Part of a small language model's weights: width 768.
Each number is 128 + 24 x the weight over its row's rms, rounded and kept within 0 to 255. Layers, rows and columns count from 0. Numbers have three digits each. The size before them is the row's rms in percent of the matrix's.

# down: layer 2 MLP down (transposed), 2304x768, rms 0.028, rows 1284-1336, columns 256-383
# up: layer 2 MLP up, 2304x768, rms 0.0383, rows 1285-1336, columns 256-383
down1284 089:133164129157117100130188135129129119169164144141129165149133112129141128109136114144099139072096121143119087103163131125159100131151109124079125122148077107114083128107144142170100080087096108134147128104120135168116120097113102092163173149125128122145107171145129171122130120115139169132103091113106159101160168148114147120180143082109123128134141115129118107156089121108156127124145
up1285 099:148128119104109132112110111148138136105146089130135137107183101148119132116140149142118149118121117130107139116096168129071149095133117139130075144112162128149134105116137114165131100124145073171127124150130160092124137116144098124099151126111080126134114145171098136118113102112133097127143163163152141169140165127115103112086123102131121174121146154083129102140121145097095102075120
down1285 100:129106080136125144122101129144117143184115137053162165099072126149108090120106123100101149132156140134126114141128159143122153129141108140132155151123156115156105108122149166123155156155112131105118106107149152100117122129093161183119105124118114124156126108124142161097150116095172159106112104147149105098167097164111157115133095131099120121150140121116131122127105109148184159135106
up1286 104:119119114148155124111121150129110117121110078118151125139119147163127117117158143131134087099132100184115163092131087150111132167132134129119127158107101130154156114123109127094118122142148157118121089167116084094113116135118124080103151146116142124137138109123151106114137096153150157140117125110140150131142094119159112139152107144182112167190134124090164084125145141127115117113101
down1286 105:084091185126147089142111127131151131124116132159111141104185104119079168131120116134124138138129123116098108131119105120163152080081098103130111129093099076101198139106166131151145161113129114173115155139090097066096149107123147138121134129120120103147083134139081108131102156127141121174123158097131103093101141109137153143147168142176141094094124144117123144111120144145154161115096
up1287 094:123126159128105093101098147138124140110108169147096082092073098135128142147126141120095149114112078128151120137113116122158123141126076118134128139112181141083183100173133169125138081132140151060127177156115144132155105124098148135133101139196133123094121094122141140096160174125138155098117113148173093139104105091099132111124164126115109181099111095134098128159082130162173123106149
down1287 094:070111128142116133144147136117136138134128094172121127106177075163084138126128106145119119080104135129134158131135137109143135119106110066134140101183133154130138125124147118154158163138152115088141143108169154128105131137135161121114118113115127154102145093157104116074119108158093128095154140184089081158071081129146163164125182138181120151112145142080130121112150151128105094139148
up1288 099:110131134137076108086113158184103134136165097150124083113109094130133134195132132113120144119130149144135134112135126116113107147131133111108133144142118156120168171178113115180110153075156096079126145145123108141133103140109149127123076132169090106120167113112132129087113114133111148150124144149142130163122119116147129121117151128171128084143140146113132154094090151143180099129155
down1288 102:135149123126099107116133121152122094148100095078193185104138162124132166114134100143125142156074093123110113114129122110136144188109128121136112141133127138109113168153103131132137088087120153102138130100134123166103133128154144129151110134103130146135141161126082128114141158130105130094124114140137181131149155118128100127188191184128148144121144094109156168088094108123116143121135
up1289 097:142102136120132126126134124103147124152168117145132111157147117089113123107174105118108115138076124145089094128132133093117174126114129151130133115123152137161160129154111167098147162114148145067122118114169116151166182127141104104101135164118108113151124145105123144123150132107093116145107134127119154125101172117127108098140149128146141135152093137119176157126182136124163103149149
down1289 096:136125112127156155100130138099189077138124151142121119164136158129120139088136116180094109145126114147164142113147116071106165139108122117113104088113109145145150106142159143111144088158151110139098153146096107083144161147130121110126128061067099102110081141112116139157177150109154071114152134123122154102135139126159105123161145095104145120160163140131111151135143145094154161110091
up1290 106:155150144132103160127119125113144140142146129105095146110128130136137140116096170115152160097158157127101085120080108092166150110193136133128138092128178126106143103117131131163119110123114130141114176127149144124140144148101121129170096109158120108150108154161087155113142126133152154120136090131139121131097103124105138157088110120104079114127114131172157129099113115141123128150111
down1290 102:113151110159114123157134148136143105100116147168132113145121150091168117135127106122160074130141110110143118107149147193117114124094132142107095116167162173082125109132120093127110117130121126127157129113135140102114137123146167118104150105185136142082113123155155101125102165172090145125103140116152143119139138142122176124103160093125122119153121173118126119120115102151122177094108
up1291 103:136126091148125111147111175148117076153162143091153142092165150100133118105110132118125152108147069116111137107158104146155142114122117105169108135122124124145141151114165119111146141139145153139144117157146114068116133101139114120088143087167126154170109101120126150113112131152100081138161109143165133167171137143166124180148135121136138143109138171170159138100122136112103119104121
down1291 104:111109120129122143109138149146150140150117116099121141178109107133118106114121132118109135099174093150147133119083088124123141084135100119145170165121129114148129127084139133124126146148117132163079168117167107130133123124128112109122074113134116176141079113170189123083136140101128105126132109148125122149107116166125118126160134133092142155112154107160121162127137123155109120108152
up1292 096:133099101169114156072139090149148098113117141158145137117129140157098161152139118122168115124125108116110120124072120136114145112109103118146157120087119139162153100114122099119141118153117114068132102107159099169132153110153141084115134126162111113156138086103122118118133130157108114123158101170099163163142122166115165197147125149147114101134166112124157089109107088092131098133122
down1292 094:161115107102141115160133128165148135116093095110103091109134169108121142101133047123100102140152167144139185094143083164156122093157128151137179139123088141153165124110131122140126163079130126165135131162110139178148111162175108122126093126106121092116129132120120130114108112121155157124120128140145138158154180136131119094160097131136147110124106144181121112131123159126109132136136
up1293 099:168175126109161106137137144157118132165070117165096104102117102145130169155108136134132117126124149128095125103145107115162106133092125148129163093165141112145152112189142114101115088119122137167116138097141103127157096138084118134118177155096112150085155121152114126145124126116073143105122149153091094121142176101165157089096126166154131153131156137137136102123099077102109136101136
down1293 095:098112143110157118148146158110132117151134162123122143127125097115161112152090103148150104146141094137160157171150129116127137148084146142119134150133127101095135127150102134152105136107121126143149126183134168135096093114103142105121152106157122117172121164123147149181108095136112138164106169078153086105134149096147132153114114099115139110110146087144133119118089134105125120148129
up1294 101:124091175106097083153102133124085149142126094144113102137145114117116123138151159110142112142092147122099106105140110144147132117127154134151114091122164151095146102171134125094154079145109124132113162126137160095068120142112138087136130119141129139093119109142102097071118163123140141156125107125141135108138126157135103129069162106121131140176138171155086116132146132167125100169119
down1294 099:106102111135175130150130136109125129125161126147123113113096133113128106148129136107146137140152106132131141121157132150127115116140151120160114121153141157139123173099122124156098110163140106126115097121118143090084136137107154104114118132118154131093125141123091128155117113130149109118120133132113131141153078154127162104149062167088113145168126128136112118138105109116115138139136
up1295 103:126109107155155106131110115137116109129091153171145107174095098120119119086152140133154130128104084183099139152131099082187114139137146095153089099166083137116148120110132108168145164136117129152118134109168132116093140120133145129114069165154097159161089132147090123141114148164117117144116101118161085154166125148095138161154120095128119105136165151110116112129121129147147178123175
down1295 105:132137128138137136165132129104101106127107112143128142142133094111154102148095131153145086118125129084112141127131114095118128160133169127104157094121133122115135106085165132130108128099134043119117118113122102122149115113125114137114117078122152138139130127153161129172134136096163101077103100166095107150103090139145119143112111131124120168157130104120145123118124132112112147098128
up1296 106:159112124176140093124131100154144129108112129119124143127114081154163126142140165148115163110144124115136104121126150089092167108127162130124093104147116157151107106097140086094161120145150128109097169123137109112102159152152137140165109123168130094108116137131119081096098098153142179103124180135119126152121112180126168146118144116122111090088102161159110094149132114139133128108123
down1296 103:120118116132148121113109110127177160134163135153140152102090121101121157089121108103104111172145117158125128145088131113145122127135145184151117097155126150137117098106114121099141119142145127112099189100098141084139142158113056177183125113168148127131149116120112101113121079147088139166141158135130124152145119130122133168156113165136069111135103136138118114141079086070124137090174
up1297 096:114134164162153179103147108137107144126112140130124119112175105095115100172097137174141100142115160154111150150146068132134140122111133131142117134109135152109168140146153140112131131156108104112097145068117125142134110119116097112163129100111140144144119141113118107124127092127112122109130134122160099149121143138088132144100144118153116099146111153139113129158130116143176148131096
down1297 099:127180136156133095113108110115143142139175102136157112171147107135121112122156128130092086140128115109148148142113155124129111134164152135134176106134079125135155138144106139134123130163123160143160125178140149156139090127130079147130120139116137150126127116138135133148087136104113161129113134093142122113128156129200083132173135150108095111135131147124096078135171183174107156078130
up1298 095:139142122125135164123114117144117133116103141119155112121109155119095087145128122108153092102102126110100083098152086120126149111158160111149152103159119110161170146090105096112145154075122114126111141102135113143118113117112140136129127134126097102126140103077124105132124096174120168084164091150129101129134122123145142126169102108145094144166090137137112104154090107122098121090161
down1298 099:147124078096154125146145135141138129097132159131134148102114146102106107151091139148133134116129122145130106093134118117115129139157127102108121127109126104140171106162151129181178121104123155147160128023102108157104128153141132107101152142109135162121127139144100129112128117145094127127148155112101152162109145135144113134159170108099143126127179145095172153149091165141095110122078
up1299 100:138145134128143173168101150140099125117125149122155134137133120091133098139120079164106136125085112124125099115128129121138200136119082119100140093153134096146097102163104119127172106154109101100089115131114112102156151148126163114144148124062159077098115130128103151116122159157091137099114128137087134133146083113140117158117086147125093156091120119082107157126126194143085106123159
down1299 097:115137129113141128114132138044126171138138127160145160133124111129108095134150116114123134152144102154082166119119138135086132110122119151131098107125085115133154167108146149126117124165095138124107165124121137163124140122055153117102179125135153158132097117114175119157130152158166081108106114118105133144142151096101112137100141118155108165118132156140122165138128076099147146140118
up1300 103:150098130142123106133114091143127092135129150101124119125165108128159138069143152135204125145126097169094088160135112136098140114147097161122128158103140126102162134079125119165104095108129132153147135100129144060106147110128107110120144094119150112148122152130167148123086116146086103123157099167158149133092136114118145164111150099155137153155105144162121128094175147123091110119125
down1300 105:121130136121154147183127128094092088121134111111111126129103106151146115114146189143165115108124150140116103122092147094132112097101135123070139119124121131099094114092077118126108138136106159127115140145120115132070154144177063141167116109118141088111119154140117180077105116123094149172166154123156127103123143103142124095127138162175167076118170111118129108122132117118150147143154
up1301 098:158167143121149143155121170159060154199080121087125154146106080118094139114127150147101130141132155129126123104101098114117114129095121166118109098111082133101101148179176158155105134161147102141098151103124118136120120127133118113159146162167097119154126127152128154146107102110129125119130111186110123106116154171113141133101130101103113162115114139142115126140139093126140153114140
down1301 100:105142117145107142145103088142133104118143088130116104158126166131145163141134080126142173114105180133119119160169059075103098138151141126160128130138124156132129179131098124090105138123150146122099133118120148113102074171120107198139103115120067136147150126142124120140126168155120115091142085116122094183130135104143142148130129112140109086152103134128135141137083099152096161156078
up1302 103:110136156118147103153110113173169151111165140125138147135128154105116134111137095143149138138125135155150131126111103093166121166147139085120104154108127134126168152096149107155158114146119153105143122153103105131117136105105140105104139074139110147146130167137067129109153107115130108157067124137104127121134122147150133130139120163151118140112110139094143133134121145131123133158163
down1302 104:127118137162156116145160102145144115182071096124161135113177147127147104142102128160131104113125116155106136118134082168139151117115161137095140139131117131076139124111155152159111102135177081160159170124137135148117130129150170111080137117185146120137121148140103126133129140161099129139138097130111120097189069057115115113108117121124068117155104099149144116133072126130090137119164
up1303 102:144117104155120152128075115149173098097122120101120137121102168122141148150138146152132111114135111126113098141129072104157122148100150133129135084132147134127120081103102132128145088118122143136098113114142120141125103149136120142152147108177105153114072131169163123109163145111135134163093093150083124141084146133120094153143142129135171143137132160160109115113178064102081177100143
down1303 102:172124153124104109128159100142129122153111121114095136135144179088160106125099133135063104095104167102104097153132141146155170167132145146119149103127140126117135126160102104129105170103106133131126115112153160162115107121124082133134167117154087148122090120139082147143125115108105119144101097138139114131151107095170126139114140094092163122111128136192122112094148125150107133101105
up1304 097:161090113112152121126161112103104121149113119135139130161125111125107111097121108169126096124091144165121100113137120153099171145125149111130159147160147145139127144141122109115137166133119121102098154140117167111139139138068168124125113125128103099190100146142124126131088131075136127083154142125085173153138085091114110113122140102170101138116146101159121122137134118098152169097125
down1304 093:126089121093132157119117149069117125104124156128127141137098100116173109118088135161122153156117169103123113138155151099098118117132138129145069144147087139053120082144119161150106148161106101098105118110100116146150121134093097092112147096121151147145110134101098131124126138148140159100123158077127102108119095086080096101086165132140148169128113112127176179124123107113117073129117
up1305 094:156118099148132116140141121176146140118127116096141139145138097130088127123140165142160123105135122122127144159114100114094160105170118159112118135118105135095117145124159110129072103141095109135091131108180130084107134091156125074144171121121108126116101130145123098138122133147165130122125074160154159153122158096110176129102161145127105083154116139146138099093185133093139164140129
down1305 094:113142108145161101101150160133134167080110109157128109132124131151141115152143111118149162131138156122107161144152121148121104149082160141107149128142118133151115134174143130121122126123113112113151109155126145139165133118105130113082162141113154138127165128085134115182148142145165152146157114098134119110134110126141090105094120121171136103153122132134148118123134119126111174131119
up1306 104:116130125164121144105073092134129154117147116145159135105107105131094144159130125123114125148103123153148134142094089097143121156121115105134100125127150130097139161129149117110152129123110187108130167112150160116156108108126141126098126179125109127087143131186122160119143119113145178123102151131110103153112135127117097147121165087109129138127128147138139067128126136150112088134103
down1306 101:127129107102129125114134127098112111158101179111104146124129128108107124104089142072169112169148121136159143131131120078100149115143147128162147144115101122103106168145104156112138152180114104113127093158110082128092129122157110116158085069107126108162160085094141112116123124158157145162162142156129116100125138141133116149124108202148171142120074078090125179120159127113100131140124
up1307 096:151099145123077126136115124150137107136126115136133144130151144113141120116083153138140096139100135143140075100109101118092112113094098081116102150142169158172132088100077129142147145154127131151131127129112154100126093084110106103150129132104151104096135143135129084163099156155133077115095114145138091109159088128131125136158118131117155142129125109118141166145110103115147152140150
down1307 096:108185140131107200104118095126104090119135168133100149121115145102159163077118113158120118172128132131110108103156139184122110126121146107076184143163122144129158099172135131102152143161121141120068169130134100127091162125107124087146084156156168152141142120129127135124113124155097142126129076131119118104114118150109201113089152091120102118117083136119130128113088115123148128107096
up1308 103:105143143133113107151120105162138119174116103127170143126111099168137145059159109175175133100109177168121103101082115164134136142174118104111123130126113101110138116134147150104122160089165109132147153095128140127128116144152130071137125166141107147110124148113087103111135097104151131163107150152164167149122148128164120157135160116131130160138101124163150123098167148179085087148114
down1308 102:128149137130131112098132140111138116094138139135128144082174152148136144135127111142149172123167111098120111166160112161116144127182106114109144126090152175134109129105113157111112115100136129136147136080100137120136143131111085075123109154097149104138130078113113093093166147120119121132160151123129112152149111182099085169130092153158077151094129138084189108153130141111142153139123
up1309 099:148143090147134129121086114164136115133117130154140114195152133166136108118169123171110138095101135104138086093172142133152155117107106140109139102150086131135151154140138129164139125127129150075155150115140168123103129108130143133102144115123088099151131167137121125107102110102108121135134146134120184159125113110128168129097106137180105106103081111118147086125134128114106104125149
down1309 098:124102099124143139144144134128123114163123161092140113122088135156137152117180139108133174144099121157174121135170076100116162130122095111124113146138111140082144067143121112117098135171147120131148107129120125143168125145142108089098153119132088140088123135134112117170103137151158143189143156117150150148101122147134105132116109130148133140119102141132125095097155126102116140158085
up1310 098:156092111165170127128100097112157118151112106113090139121137083119155091132135117169130107145116127087092100107115106131117184117114098106177138130190120121121156092117135156109112104118100118131093122149153144136126127095101131145132114129174138168104117114147141101134158156164132124095129124125163122103138128126072145137143159114145075135098156120121099121126143110135117165112177
down1310 101:107165106156103137147139114142129157077121138191127118116157142113152110150145140064092120105175144120138112123127121138141145107140130167129130092122148161111114135174103125115125098109115151105110149097115125132089150125129147156100141156141135126072132138149141125148139092097137117144142141133110118129161147133171120132137109144132119139126138126155168132109162108105152104171109
up1311 105:163082127153155128166106150146116142145143130127116134159127124125127130140128127134115137130090130168108113088124123124094120109119114151111132154092137141144145118094127111206118081147141131131134129109144146100127142150151167146116113118094128157162138151113111116100138151099125169112140112178101119096118131118142133178144136160168098112121133105125133102098118126169096157165083
down1311 104:131168132133141126164124114124136092138146102168103081101112121092131138139137152145095108132137160121138166115117157157139133108098125152104125122108157118133143122134103109128139107152106092113125118136106153091170156126136169111178138134089104128120095120122126111123113176129077089147132149104095138098148147115132119142147092129129164104112143113112110128130164135124143105081096
up1312 097:140138098155113098098107192132113136127087128097135109156128110124086128112118095144145112139131115081108145131153137161108171094153111141151101117107123160129141153124139138160119136117144112131108129128135121123075126121130132101070173077146155092129097134116114078095140105132094132152162115181143137175124082140124140117099160109106095121105111123133133127118096140148101110164121
down1312 095:127131119123100134151120147118127121115131125196138086122069146146168112146129095124109087124073156124143143127147132159183100135152122174081125121138119133125128102118199167173118105081107184109107113136146164119138168147155103183144128076101118165144146109120111144119109083103097148097182106130127141153115084126115044137136096151141118090103176133123147136130174157122138109094143
up1313 101:134133109140143112107132196120143087182150074127123154110150128127178150109163150116132109114159127188095120136111100123144138159109153120130085103139169126137113124114130123121100173136186137134137163119179117133143144130139162137107120132138090082114087095180139085161067107118130135125127130159090113089144148093128127130124163141135100102130114203119184165123127115144147136141114
down1313 101:169126151111150107114123128103149129076092127129088120123142146133126171163124142109140082127143148135140127112131164137147135140155127157077107132174111147121145142132136168108143134118140166118102147148124133114143134123112107057132121155144113147139178135089118171099115136125111150138079147112117140102114128154093158128105130144136101132141129119111137152082140080072134126138069
up1314 099:120107115139111121117119151152098127141129096116112122102109150123151120131142159133190125118118160139152110125162105107115111158111140148120149105162125141135137116081187116154102141148178128132084133138121166115120144135135060097101132098151141140117150134102156140130152109162144113120129118109116122100153123104161138100139117121125092137105152165172145113103133148126096133123093
down1314 098:107132127091134127108106088128150144156175118133125105130126113100142138169106111106132098133112130085078097144096107150131106134160134149109153113111134088161120092127125150145119108105109140123117138142119120127161108141103135157122143183123120126099148115118151135102115122129144139137134100109132135120129155105127117159163128090140130094132125090086168113128172152119151125099137
up1315 102:138135171105137113138146131167129134143137152150129084102101101131116126168130111139176169159121126119128119101129142107127119112158086161116112110145129144140116117174170158134123129130094160136141149188149171134099116100153085119165140160140117078112128156137105127110101133126130137114122161142114161129113080131111119129146157132173127146111131108128066149172115161131124085135081
down1315 102:089132124112125105099125170096122132139112119118078124083107181126128113132087100126124148136130116133121142130142139101116164143113138120130120196149138121129151111172114090094151119100080139100152148134122153083092131118121076135113108129096143171110117044107077114092099147128197141149158105074103131140112136113148125122141091163148114134133133163114134099129164122129126134126160
up1316 100:143107171097086101142111117097091140107134103097119115167091152105138122102102161147131099140104146125104107091174168127096152141131126170166145107092164112117115097076143083132161156136152092121142142138137136118111141106125150086131152137116145111129096100113087133112107168121126133137149163153140098124144134106106100162127115159133141141118116121159075092156125167138136126139131
down1316 100:161162158098114159132116111136129136160093136099145131102120094134133169103109139125127141104130129148119121133154151079099117128147128134167169124161094120159092121088140139157126142125102127136089088133105112099124097095123102133119136082131114146090139107085138159147078106155138143086145125159143126137132108104148166113155103136127130099127101086122124107128148147129120138112152
up1317 103:164163157133087131124114118169135118124148096105100171140122144184133135155150161127128142113091133152124119147119119153105146129143169100128122088092128154132163127135119124101115117175150142118105150133155135118098138120158152117121075124114077137157135114174113084105129085161150143101130175109113105150134129064138114160104121109119106147110133156124148050118162151156150148099129
down1317 103:114095135102139181125137165140094103118131118116101131075146078137120125155154094136170101149126166133117145168084161154116105100144114134107126114085123132143146120114177085138124156137104090124151170165088128106143188140110114142149128132127167177136121126117130143116147093152145107142094108146151134121132136142165130125120102153125130125110112128120121129120141092132105177137159
up1318 101:140131102157115106103114110152096120145127136137116164133126084081124144131136153153146089134114118093155130111116107146161155110090150076088115175122128108104138140116114145099131122140107126148146127148136158143152139130188126095105156098124103167106124121098115118118127072136141138130145132120122166103122135079108105121163116139128098153115135121112080101149107172165111099087098
down1318 102:129125097151131144165154139110147116095101070125086095123117141161173112125128109080148125155147094130146066092113127149146155179166158149139167144111136123136100146147094120162143148134094121097119142127127114126102095161125149144151155104099144141125142121132115070117153135165174148112112139120138103113170117118168156093174134093144142141145122151107159103150165098166145105130141
up1319 106:117159149168152122155160094133067140125131158114180143134127068106179110113098165156167099129143108139121118132096138149151179159084134132101149126120113080107111142110148134128111136172143150102133141129142133114104121120132160099129142140079129108097108130144139139117112119125109134091133130163125139113100107137125112125143150146112110117147126142146104116145156137166126121155131
down1319 107:145140108154142142157142143149148148122113087106116092111163155128101126151146165124102120073166109125133108132107097125090139113158127111126084120109085149103132175121162150127084094156200127112131145165152116107128123158122158112123111133148109108104098091127122123101152148130130139090107112105165137107107164176113131148097140141141099122141110167174133121121172174137138138116118
up1320 095:127124151158137092112164131162164112139099103121122105108099147140102161136119122130108170147100064101129101133122150136116158134065143140131128134116122132095107129125144116087105146097127143105154126120139119100133130084128104142153175148099116094111123103129151160101134120131099134147088135160125183123113133135135126171049138103139110127083132140062109160106123135124139134136148
down1320 095:117116097142158105122115098095114140164159105132086139147112156116082153193160106130102098109115120150133159129148130116141104116090096112111123117178134174098123144138112110111135159105148155113117104181118150138156121159141140107118120148134140123123148143118092155149140107137130125126088112148156122088153156128134147109097114092111095117129119073114101131112100097160122131152086
up1321 101:144129094135090102161133172117125094144135128140094149152140159140147095133143154132104150107116146142139130115107137106157144180142136118101126143113149112117102126158107117067159128121137114108137132102126122141167123084125140138080123133137138124112122102129115116136129090090091161131125130116116167119137137136116150142129149109153118111138080136170197152120122165117084158090112
down1321 101:088117131163143117145106130115142156101130127093101121135143157136125097118137124149130188143117105181145111144095104158160150138137121103087158121135134117113158123131101124139142096150134111138145167117128088148135137126149143167103134133155169122160133104128119115140122143153111114087156166166152147132093136098117127132149149142112153150108106144148145094115159158160161137126101
up1322 079:170090158139163139114157125122158132090112151149126103110094120148100141122125115152104104128092131171114161138140159076102153148112085144144123115152144104115112105175126149083131107107089113125107091124161144157193126140111174146130104122162110130139082125101148102103120119152124160166132114146180135139130109145093146141106086143130128121103135121154101149109106131118107131116184
down1322 074:127089132168090116078119126112133117147121075112100150131166107132168100114148144159137133135120129123129109120148118115138090146148127115148110137132143121185127158162095125139115156099176142098160140152132152157100119134125107175137099149093135105105123147131127146164108164131107112120108142151125119115110179132118109126142145125143097140144101119120157117097142126137131133169138
up1323 101:138157094140108130114111147153105111134101120101093158170124106144134133140153147170159139146127087133107119118113105129124158160138114112145125077113147169130150143173137127117139114120139173196117112091094145116111119128127113122135104123189091095104154157116146148103095109117124119109135164113142116139134106105115152164131124122146109114157134173168146146134097092151120113133122
down1323 103:124135150127147147117119100104126159123135151131104117140121102104127120091130131123129153106114150099145160150136118113109134115152124147122144124138112129111161099131141143135144114132115113149158138092157169118140116142147130129130160121131129114186118097142123102132124116157149131048135143111075091104153122148123131131089131175136138174117124090164091110178112136119062125113149
up1324 102:109137133127165122098163112167147117098124146104092130102154116129116108087156122169143103143133136196118126072125103131099138122112184111119138158085124113115134122090156131111129118137079154125126198133138135164149092138127066107113115126111149127131116137131126100117117127141113146150116162118126129095095099107126123140108130091144146169127128135110129122089131144156133143103100
down1324 101:124116132120144151079102132155109131155077102103145115094134103099150088058120088108150134116069135121079115152104153092115110125104126072137156123142146153152150110164145122157122092137080171167174139147198133109157122148141136138176162152176110126082101138141115170149144123097123104133106136118146155144098127099184107098141140116126146116138156154158162164115134081152106130110117
up1325 103:143129127112116119173097116146075122158121120122155136113078107125132096130115144141171114132098081087117102138143118140158119117168163151140143136149138118138145153093139145157112132088144146114183143120099093122128117128133119132166136134121115141114108144131136136112158118144139113075118040116145173136151133081118116143137114091110094092115088120125128139176131160129154139131128
down1325 104:154089123104115144150086155147106119117098127126094108104110126112138153133104146132143111143126135117156128072122137122127147155142139177122118163135048151107135166092124145112129133131102131143102105105128107108130109134111131093138097136096127151118113129167102159139083137103133147163125134165133106111098144130154126124123129122114160108129137165112121149108152174121119148169142
up1326 102:094117159126131125134138186149151056136138130107120101090106146142157104111104142120136132136152092149123109104157134105124145119123113140104094135122144126158140091101168142083152125107154097161136120108124111177153112118129095140107134111125114107085104098152141136152093128117097184106119145111128139138161087123142104128084146135165137115154148125112162120097105147141150134145119
down1326 103:108189143112073128149141151113126125126168116170168116139131143172122110069118155141126118155140175142139121149113166147163118115133112117118088131129101137136091127108162123119116077079133117150103109141092114127072110167121103119111145134129130165121155136144153167100162102132143170137127161155085128126105153061124142123154162117110122153106128137132123134105117112144174156132171
up1327 104:100123104144122137145110092141134101153131129120143081104078130139087124108121096137107111173155105114103112085129116162084134077136104164142107135130180132131123121111110108133160145100174125122167126092120121135107054095130198145154142123102127113157110125134154121174140101103137133157085145154165158138125158152147121155127104117120135119162124101123139160131164111122110151094190
down1327 103:148151134133069116127158155136112122182119151181087072138140145102116159150115128087149120164145161093139125123167158187134144155138096143109111118101115092124140170112187153120170094149139123144123130105130150147131133138156173103103162116145104122113114132145118141111114136132178097171074110090164104131163159108102109128183116147121084173138136122167124139121134158147080129126144
up1328 107:134149106104128135158151130096148080092101132100110079093147097117154132111187156167129160107114141130112100141154115101123101149138159113152158156133135110139120134103142160126142140149099106126112152117120119170108118112159150107125100162163134092131122122145120123137138107146097171132096131112114112112145126159125097089154166098146083157121157118107080129138177099149133115132111
down1328 106:125114126146129148120139120117123104139127051133112117138128157127121092142133152131120140094107119135131104136172113130116143205131131105123159136102139111148088117120083128128145089086150148113102113101152133091080134131085164119117138107135118124118139131116146135158112135127156106153127097102142112086147134130075145107185148145160087129106111108136141150094115127134137127128088
up1329 098:089111132158117160128124160147102117117135106118150105087131110105136125130153140116181109101164115135100181105135139131131165110137092139082124178113100077171147133149133130106142171132141173146156132139176146145128177147126131095107138153130115141143122105110117086125131138171099152103171146120146138145143131185138118149162101149145160133105101125096135123159104124118111106127144
down1329 097:164091132140130115123106118127089176124076106136142130165109118121135144157122135155147160123121125160113154139178137142109095096122149128114127105101098092140089133156127144133131079184096128120141153120139117127111140133073136175156114100158167127126157103143138128116150108130131150139110122100145058155106126129152112121130092124116120094139143142127119123149145107126099202218182
up1330 094:152161134147074173159124105103111106124128115117122159139134143138106108089158128110125094125146135154091131160148093096134154133122151154113112107100139130149143134106167120108087086063069117111130104117103108130061084099092156152121137085154110138126113118181109168128122102104075157115101121120114110134161091136097128107091113139159128115114093120111124185126132148126075139155125
down1330 095:147091190134143102128121154122130170114134118133124137125123157141169129161103093149138127066139131107113100146079149127137125130111098143126169143127121094119141111143159135131147152146102161127094144140124125097123159141113135121121136089166139163180140107141119110153132118104123128125141152101081096109133115128136150176147113124162132143083121126132147114115104125151164186118121
up1331 095:087140142095127117123114144165127164133110122145101131109125110169128134146091150139129137146187142157109130091122096155103170099079118119135143157097170100163158135135146115085134106138124120120117133142141133118108120142112143098097117119158125134147108149088117092135089158115129149116148136137137106176134120096157127158145138149134106138111063077087101144109182170088118141159118
down1331 097:149164128170108127144165095141130120115111155167165135128171195123157107090155157109109132131132160118119158122121153120152119102168109095118109151148157108149150131149113177116094150160109177172158141112106145171135148140147121154107141147170069082139181121123138122121133119133116128128132153114162165173106111118071078129130113141170083132102101139072157086143090122105159061150163
up1332 102:096153106139121087068135113124116109153094092134122099089148117125138179088131100145137140102130100101094116094120140126125147118111144162144131150136163150109149154101139134104128126129152127146110153114127148114102127095112212141149121141130087135138090148117124128125184082137163099097097149130102139096117136140145104120138150077144137127170139156089132119143098124112164148099124
down1332 101:101135127145134136121137151113142169166131154117109088153100136136144135153161108192145173082144111117115112060101113144109116173109120181089124134145135141111096082123108111116090127147166151132125106111137107127120108126111114125128112146153152147155106096133123158175132128158128138134096162121137137103149126103104144148129126163136117128124121157131106123175114140149123129119104
up1333 103:134125110154157132097120105136147094155143110131169115081133149101152169127131098143162152108147165139134141125141124114121133119173119162149135093115148132159100133141116103100157166084151156091169136151142153100166075128152098145133172090179094112145135129148122134115130139110147154107138108207098135119132137157134136154145112090111112143120136183191152132087101105153122111075091
down1333 102:106169139167097095158136121083115140121085136118134151127140138120125115140121143150118150128136094148110182133106125040147105171157134144153092155111163148086128123136127108094173133123105111078090125163124114131154119114102141161106167116140134084173165192119114131115121148139137126147133141134129092102159108133068149153109189105126131128135085161161158174151102108123116125140115
up1334 096:100124191112146104141125135148133085085149147141104111148120137148116165138135143145147130111118108132115140101114116145103092116122155135107118126080131146109121096162110164170126126154124123158162148144181071140130125116096103151150136120136116118142070136143151075104123102150128106129148088113102143073148132093107154127130136141183115153141137110146146131178116138128180162152166
down1334 098:159092118107154141146140120120118126066134130090094126121134128103101117127099107139134168177095105126159149118139129104079134134094099102164125085141145126127124130106139114120141106134112129176085158075157121115108158139101146083143148121101144156132135120091141100088137119128110160106080138093141142108112136093107125127125128107125133125122108118144142140099124169141115166137130
up1335 101:122154138139158086148105165155116113105114087128161087102080106103122129110136158135144143104087131131138112144146145150146135094085121090130121179175137117107125137135150120109088151126095142155151130096168154124157107097104100109155121100154097155165143138133113086182088170156165137149106094159124127117132074145158092102123102118145134154093113154115088157104126084140106122119122
down1335 101:145124101129147104122131149135104116163131135092136094143149113111112115142128144107109128131171142156090100159087163118147109160126141120120106088103085154120118138160141147148112142125114091151135072138134133171120095156133138087090131133125152120143091131113149126128133117142102124167103085196152128167143121184181121157136119128126120133177119111127122105133160137138133163091161
up1336 098:083107137133158149181114185123120082138131107121150085109141084139145148166134138150160112159112135102126110133103118147160131112114122110149061177159139141157118105090149143117135146149140143093103119102119150131116142135108129142121143177112107100104151112114159117130106113134126106124105119133117146155120133126161125133102133141138136107099152132092117077146137129150122147158139
down1336 098:128080103139103081145150141126131146089157130161123144156091148085103113131162127130146116104112108106148131176133155159103057113150122117143110120145110143157117114129104109155117147135062123108111138108094132121138105125130169140113114174139134143095165128156159168135124107146131151178155138146159121138137134142120072112114134147149168156069125127131105088137091140159090137133119